{"d_model": 192, "norm_place": "pre", "parallel_block": false, "init_std_down": 0.00539, "seq_len": 256, "doc_mask": true, "dataset": "wikipedia_en"}
Each number is 500 + 40 x the weight over the matrix's rms, rounded and kept within 0 to 999. Layers, rows and columns count from 0. Numbers have three digits each.

# down: layer 6 MLP down (transposed), 576x192, rms 0.0814, rows 184-215, columns 96-191
# up: layer 6 MLP up, 576x192, rms 0.137, rows 185-216, columns 96-191
down184:552510432499455547512462518465498516484529518604503537444615503437534428459454480518495507436490547469505511548542562478552541519493474469551470481367482512482477548498473497523428458484507564506544549531488502487439533543540563461524534426433553434556526487497435467485575475490456496569
up185:436503496414549492542519511496501528473480534491603451481499504410518479501455505511458470513453559450521507534486536489466518566490489490511434489540571493536479531530527535469491453469470496462512545504485539480484490461461482527455531498511510509535538535571533491427417477476437467438
down185:480477436487480519506416555430503485478581513469518522486507513478497521468458389526468426451504529534523524497602597439540495449465505548505566492533436506568495451452516482526486537458515581516533441472518435474451449477456468402497530525475473516502562496507455489504500515481525511492
up186:530488493586578554564478486502511457452549484463502522439472496533493544453539479491437523475554563480530495462531524491488495514419494513591504478567523501450500508471527495503445468531522484480589517561380461558494500419514606450503495520521500524501452466474511534504533488501414492423
down186:517528494552474465468474498576435526474501473441515490469409469482480480524548531474602498463492526475522457532468520533438498533545483505586545503518453504537476558550483450451481558506499490466452473475506456470496463570538488452482469527611484535501554564552499576429510535498512480442
up187:506456420507456512517378529494534580545490544495508550507432518486502475454440558429489448506467416585453468466448516541446493544459516523526485526461505540487466510572450423507561488542511489471437585510504485473580504593539472466527505492501561584505539593478533504547510476572466416510
down187:501424476469532499495531466536451491558506531448469505546540508553438573514507532424557526509508505540556544546528525448438490531427508544440472508435483504465417506468490480513501500513455533482481563444438570479433458455500442489487511508555539532542494552459456559517513469467337487500
up188:521545527502497515512446524569481553486435490474543527510427461531509494562481468451448557514389486545527518493540503518488420479488467524529542456521451566520477454544535497414562466471497455516484455472529513522544436493490545456463551518516432541402526502533553507481529489473412506538
down188:515577490425467506536515560424505453564526423427526514510430528562517527521502510430587460517441567554485528508440521529470516482429512583567418522512497471559435505473524495399478448515491480547483575508451475494418538428487517470507481533472449498499481591497457530527510568552564490525
up189:514503411458558490493492435475543524503503483449530421482459518501451455502491511470451488410540520442508521484486446518448458540494428473537618575527486429501494539568459502453566498535487457544593486540429530487520483565456571532419534465479478505554530518524500409430555562508492513541
down189:526486495481489418531488433514470497497501531485499557451547504562523513478424512509489494516510506484411571461525550495434467505492534539514498529533460576505517514538542539490489394504536546518466502470461499489515549477488497430521542450564465522490525512532480533521575542526507453429
up190:557486407514472426515500514456473568462457612482488482434516469513480501514453485541528541493534540452536555478468529551585497560495485440483484487443492556530401468506423509567494508543536534468551550548512501449490453520479452518435486530515527472485441497428611410495492516468512429575
down190:490420514527582504406535477563544479508536494513513530508493446461517533514593563459494490482494523490415469473523480487505476484563524465544512570532473465454459519521506452539438420588534494533504533466476496476496450492539507477429463522550484480491518505493581495556523547468489495489
up191:471509517486502524565533491520400486474521471501464466479457478500528471560460485481494476492488509493526473497555517564482534511527532466457522575561544505425473583540412448584526482523504518464595515570478458494502501521508491504531511484517510519468523555390444460602508517490522453493
down191:516476462542517527510525435435566504500494515504524520500570544404543529507473437467477446537459578557487485503483451482444487524434571524511383478528484518527452580499504553455480539449540493573481452513423481491504466491498498574509477529541495490490536497457501520495498530512412451491
up192:469482445556568463396469540493521522442481526589465509449480499452550420518512440465527549513447418515486424433515391520504505484568529466484417509448509499514524558504486470555484474465524473564464487577486566490515444511519475487463517514489514510490500502543504528500453565566492461510
down192:478442555522485488572489481464535489396485479460501501513482509533484504571548490449537555440535514509557531564574476503478515468510463471549502495473563451554480481494539484426545523529489507486535553399545428532505463501480536438443460502489482505549409512456552463530450523533469542542
up193:532464461530516475429484489548582470491520457499563503452439539464456498489478448543563497530480514542518492562534490529539486519460501405505491465527492570470532523632477468475488438425576535477507458562457535452482502493510519469415469543551518439458610545466512459495463489517449467486
down193:408429481507492441564593542423528426569428553480540522528490489521522561469490473476438521498470553519482521493630507545465488497414556474546454605507486469498448547465555472506546503490470547526440496511469522504500549507466495494479544465519486461496470553508436440438585515530418457531
up194:538504499476472434529508398519507496505522455512510556528482435502480461483517491494467461502532552548456522418517450521514438483556436488525474563524558540511467530522527501526538494504520452509492506498475466488458485515446544525454495513460479423506527475483500576560472399525486519576
down194:583514445491505483422468444451471475518568507508495460534466559497466537497515487480489547519451539521529469452525617475481448573483501435567442534471501542413524532505482441561514589496515475527482549504537533457526502607459518531484537549507468396523480478492548486588390553450508512540
up195:496494535496453442532485489445501509581514476614532541457462508531415458572478488472537544512501510582473479503484491551460446562457493487503486439479490468495426495598508498557538449551515538466463503483553501534474551547516537539522495430431494471469491471536485540438499442494473540500
down195:514507543532545514469531476470491519473470564507479465529490481451468484464484517420558513472423569547446453570480474527485521476482558528469558580485443517469476509477499518521546544516475488516512481517521523440496469526442498480510470549462521470566477525536459512507396500545498546472
up196:446520507499521531531535546473512546481501503511466483540521552519477490455501531496495537546514554514477488524489503512522503513496459495508437459534577478420503422476551460487471515443541512525535562537553414467450458492555487406481576477567443483566542472514526502436495449523437491501
down196:536551579521507487451483463513468542504440543474438494552495507503576496464456512566499453483533512553456482512546532451561506476574465507437530485544472474474465502424516518504493539521510481581546499430459542515488408500430431520472438467452504565462562560522582488511545467497529478550
up197:489505497469471486471549523503432529466472501502481504503433460557515541485465432480533498552420522504495530493490540534399482580573492474485491433468487415467504498482505503510475512469472486604556516555479494507484393554480551568515525510563498498491558522495499505539518519547429413563
down197:565507486464559494521462436549603455526494453482500465513546431561485492524447462531417464489536508529549514493596489485486539531482525553430521539569574490490497460482487510448453484498521511517490475450441444471515591558520554546477510416476532538572482482571539536464505490515452577477
up198:517483514550495536452488440499548506470530513521556508481522499497465495486566499472422478474450500538486469593457435502411461449475471492474492529471488467472520527545513456528538568483533507430533579486557519504539542473439472511511512514501428491454516534446581508506496438562524499469
down198:472444475450533563543570513480549465537527486535489504494511517519496482495434435530491552498528512550535558508437381553501518545483525451549520474447480556471496485461487469552500476466464544523512541492413500560504543557507488471418486539538599462503459481511512495536549493596501580491
up199:553498486478490474473498487533503425491407418467481404532558476480564467474453517496491494417529460440560528521484487530400512438487416538497473518576552480502441487398472488548523566485500588572542519545482493473489495527533512577527506494442496576555512538475530531511524479473546477492
down199:393503471490491474516464473440490530514420552524542470507461456559488504534473553490452521514566475507539558496479476496552503553497482574527477475461521526456527467475484445539470499423512480483509457511537444446470477496470547493525497505506483549509427449504451460453512490454469484568
up200:596495511554482529529591490471479457456454512488474398569417456471482514497516480471532526562491495477538568530488529514535468462523528533486521456512481506528514529493452492526530501523499525515503432616464419448463470518475467555466481481527503469452462510476521475497454465450473502527
down200:577544456410546429502479484477602511460523451479460490491553468562496485477509501588422494472519483508527542466544492515433492571469470493487545524504469499530470527516521483553569508505499460441514488515542585562524521447459540504515521462542502500580535482520540416440571462500490461469
up201:417469515573528563550486550561494546502533508519520473533498508577432537464412498456484558539474464519482469471464453519466522519490535568566543568533417452609508476543529442519474481466545475558396466502498414506513491469495453472446447509419489494477526578458472514456565495539412509504
down201:494493519480476515395540476508488496453505507535451433467471446503521572412511545486501528526447447569493488424576521579490505474477466452493540484422502461468565458504537406512372415439491448523478458500429540524486458558558557527553506501535502443575507528448461544510525546486477520559
up202:486547510549440531516490533543521543527464491511494525471466495485454522531500433492510546544465512589514567465548501478499523424521488501487497452487548490543516436488496511508507542558558598517489516497531495463479476543526475499386471480493426535493495483474505487476550500418458534470
down202:527462473432526493476546547424499535496528606544532490465501531515461518523478541453499493541515461454497501547570509490494476572518434479504588478511437524416533539522398464507381544477528484458516466466532490466451549549525497425489495530468491433448451487554576483468511493505474608558
up203:493526494473496526510470530484486507526525498491501475551510504503547501542561477510530462477491456575625496546442492487529450517498505467459434469485550503439518556495444494463532417490441444497497516507428497548505480440496471487499536512484555431445533463544490484524543521472513429474
down203:505511498483579479517510530394523525496496507479470561472517503491505534464477487535503502504490509503435532507563483533465472499473495518514495510458480498515425510425520491470477479468564505442507514503584469507549575525541526542474563560480516532469463520481505479464620541431535475448
up204:457475507495516488423428571482537482449503469516461455463538577436469444519526479465524542435446509574479460485409475478539484537500531512487574560500435545489526498494561477470496590502518469542451578456476459558427527492469518477476458473551478526497494443472411577447506537503527537487
down204:536520543542602469533540491567493524520501456523514477454448522491497524444512530498476503503479473575439477440557482523506487488490490498442489487508455524556436544506497427498485497455453514499532508478469543515523509540550535540517489482520508534542539481489582465481464509492509486544
up205:457462525418578497467506503481429555503512528507543480526522502472565466467509549472504520449501501510548521458508514477509426531466467494562519489469556494475501534547460473469492562515563518576568586542502519518507506554540558471439479568477507502478482478439485423509572557529468532488
down205:492453451500541502552525457437485526462575524539489527473495519547525532462526522549531478490499404553485481433515570499549481499525566547517511446471475549477410584522505518472495430528542399476451503470525522470459529493486475484589541504499519498506541452413475503518433438487427510480
up206:556481524460519586451462499488496530529484472549523470431535563548548531499495499420449492467451531513585547475509485517500489516600560473446473473534503459472419510484531478488587411573456536383362454490484541498521477545508542511488472550453450484566530517565442514529544474576576498503
down206:498455391490512493471501462522506538430490501507502534474475541471431482592490504490454520535503551440469552514490500578519533511513507419501431491460533510505628506459450510468472545528458532473448543514544489451457502570541477505421491519499509532507470502506509492540535502441473541514
up207:570464474453543513458478523457493412520506423476525425521483559553481511486477497500514560486507541471525577516460469523512498474469528536527455492505441565499479517496507520468510479512465494513474492505507540473518544509430583511488435484539513454514485545561420421477513458513524508514
down207:439465535481469526517501494506465478476468557507517512494464543468425471504511495507460525484502468497533484469489512470491528477506516442534494569511525482489527502555477477481553521529505472429487506486502501480470463461446486501467478525519498558493468510569559525560447446525538497564
up208:520454483544516536518567416486471464456485483499503559564531528478570491524532506492516481521546510539491482502567442494559517509449532466526546453535487496579472462498440473518530529506428474470573465535465501481502397401429507452456487569539494517525512552500460539465503459486496526516
down208:533489598422498576461510513462518551521493488439521563462565437485577481526492486524463446494510545508577446561525475424536521477529507459543478491564541444517554496491488499505542519495539521558531506458461457518450456458536427513553558501472460463440503463492513467477553502558494505549
up209:457517516523523486437441482497567530436501580439533471438540484549410567540509449490572541523486490430447450512488495557535563513509444540511463492483406521511605483561525498476547498463513517470545512557459508455547528550487497480482497496469466484551444386518441530485558483535451466485
down209:495545482495530456510555440551451493456488513523505541525512485507594514440539456483496500512504439537547540507492402482520515544476593425412609528516486490451509492470474501463538462504482458483490539587527499492471447473450493474524575528506558465484475557462522549524463497448490458548
up210:551468508473550527533562512515446510519474516445496544563487457536416441468600523505514481486499481413545517518415527485496493514419550449559436441514495441436475472462478513425450518482499521499468583528490446456465558493585540517513492528474487466531444436516486450455560409543580505546
down210:503532557451511439538500421488545456545447516481506494522494563531467541433501465545550545481516483537522512476528485501420559505520479456558523530520497375532532478493489500540476463398501498525445496578545536480515516544481560495483488488518502523540571501538524508424517543489531444458
up211:454527506567531499551501510453525566527484529429535466542501470483517571468469551517491475556514530537433587510510451440427523522475588503491519449495480496467505502459492497505407478470453516438559463505472509535486439526473493475466490429442463451591531402500536521420529481491488498517
down211:488449507400512559474512537453447482521547528460527518474465554493480553538595536520462502525499517409455478501517461505463486466510523480480481497456489557506561472514525501524545472529515492542541544422488443424460483478498498549472578496498510471502477503403538557507541488492475547500
up212:472488461458447598504443494479518487553498520459510534592489540502553472497597532473490515530609426515507500510540454485463529436539522461533377429502520455522506470484550491470459542437487474441575498441508526519500430480555493454483484455513552444468504430535490535576500506434522488545
down212:475427518521523521446470532466470454529474499496500538481391519522476517579581522553476486462500448460517476530511447512401534554460604397466549512537487520463525421524515538469491437546500513524465481530439518558508496458467531429486358476459483506503538507458498505545454530469495447599
up213:507491514554494482497505471505497524456473488479495498556485561510495557445504518508452516488484520596565461551539455516550507467475502441463513470413411461527503455550486457451445527568513534531437526526543487555541462500515443548477480534510471516485492476551526535497544509553455475527
down213:421523526556555564505488478498553498454512538532494547503539522485435525433441526536490565450400510499558407446453526506473487517492463465461485543527556496523493510540551488505488469501524478468493472485520404448495512501537527526495495454490505482465505459419489469419498463498456480526
up214:534499516530533523501493481523498538471463525559464555581510517510496518526517429491469528433541545534481426418491511504549481526508526497545500538485480455456603494552463538496485440555507423537453586455554498483491503511457516490494488538516490515509553432504522505429523535521436545542
down214:534576454493516588518504479449473489531516465499511506503461524479505490511524530518556539514500516480476531482470482499519510546580430444463514448508479527505499504492465509548495617484516537481554452484492405513552458481457511464498448506528460427504519488482500422487515561516515604451
up215:480472528529529529496536513493493539530485464441533514506472555505462510508564541484502541515559505484431493430482460535468483523597471466596475433499482424555480513552500482528494543537502545487508503525500536528461496466511486501530554480501554542527540499420550450451613421513518466459
down215:534458553512462533560511456500495488502542443465441460486527534517441482456549506522449528586572536556485457442485534538412536508521502442544600486557474468498499470504435462520474465501471486433528487551532517471528459502526502568398559521533482502492582471485489419453539518522441474481
up216:511489494477507520513488600567503550519473468557553467572465435542529497537446477539467486464490542501510471480447535484500506466556512497472554583493523455536463542451521487429583458464505550415464496521562512506413539473517543530543482492512509510522561561503456499509491373458448498501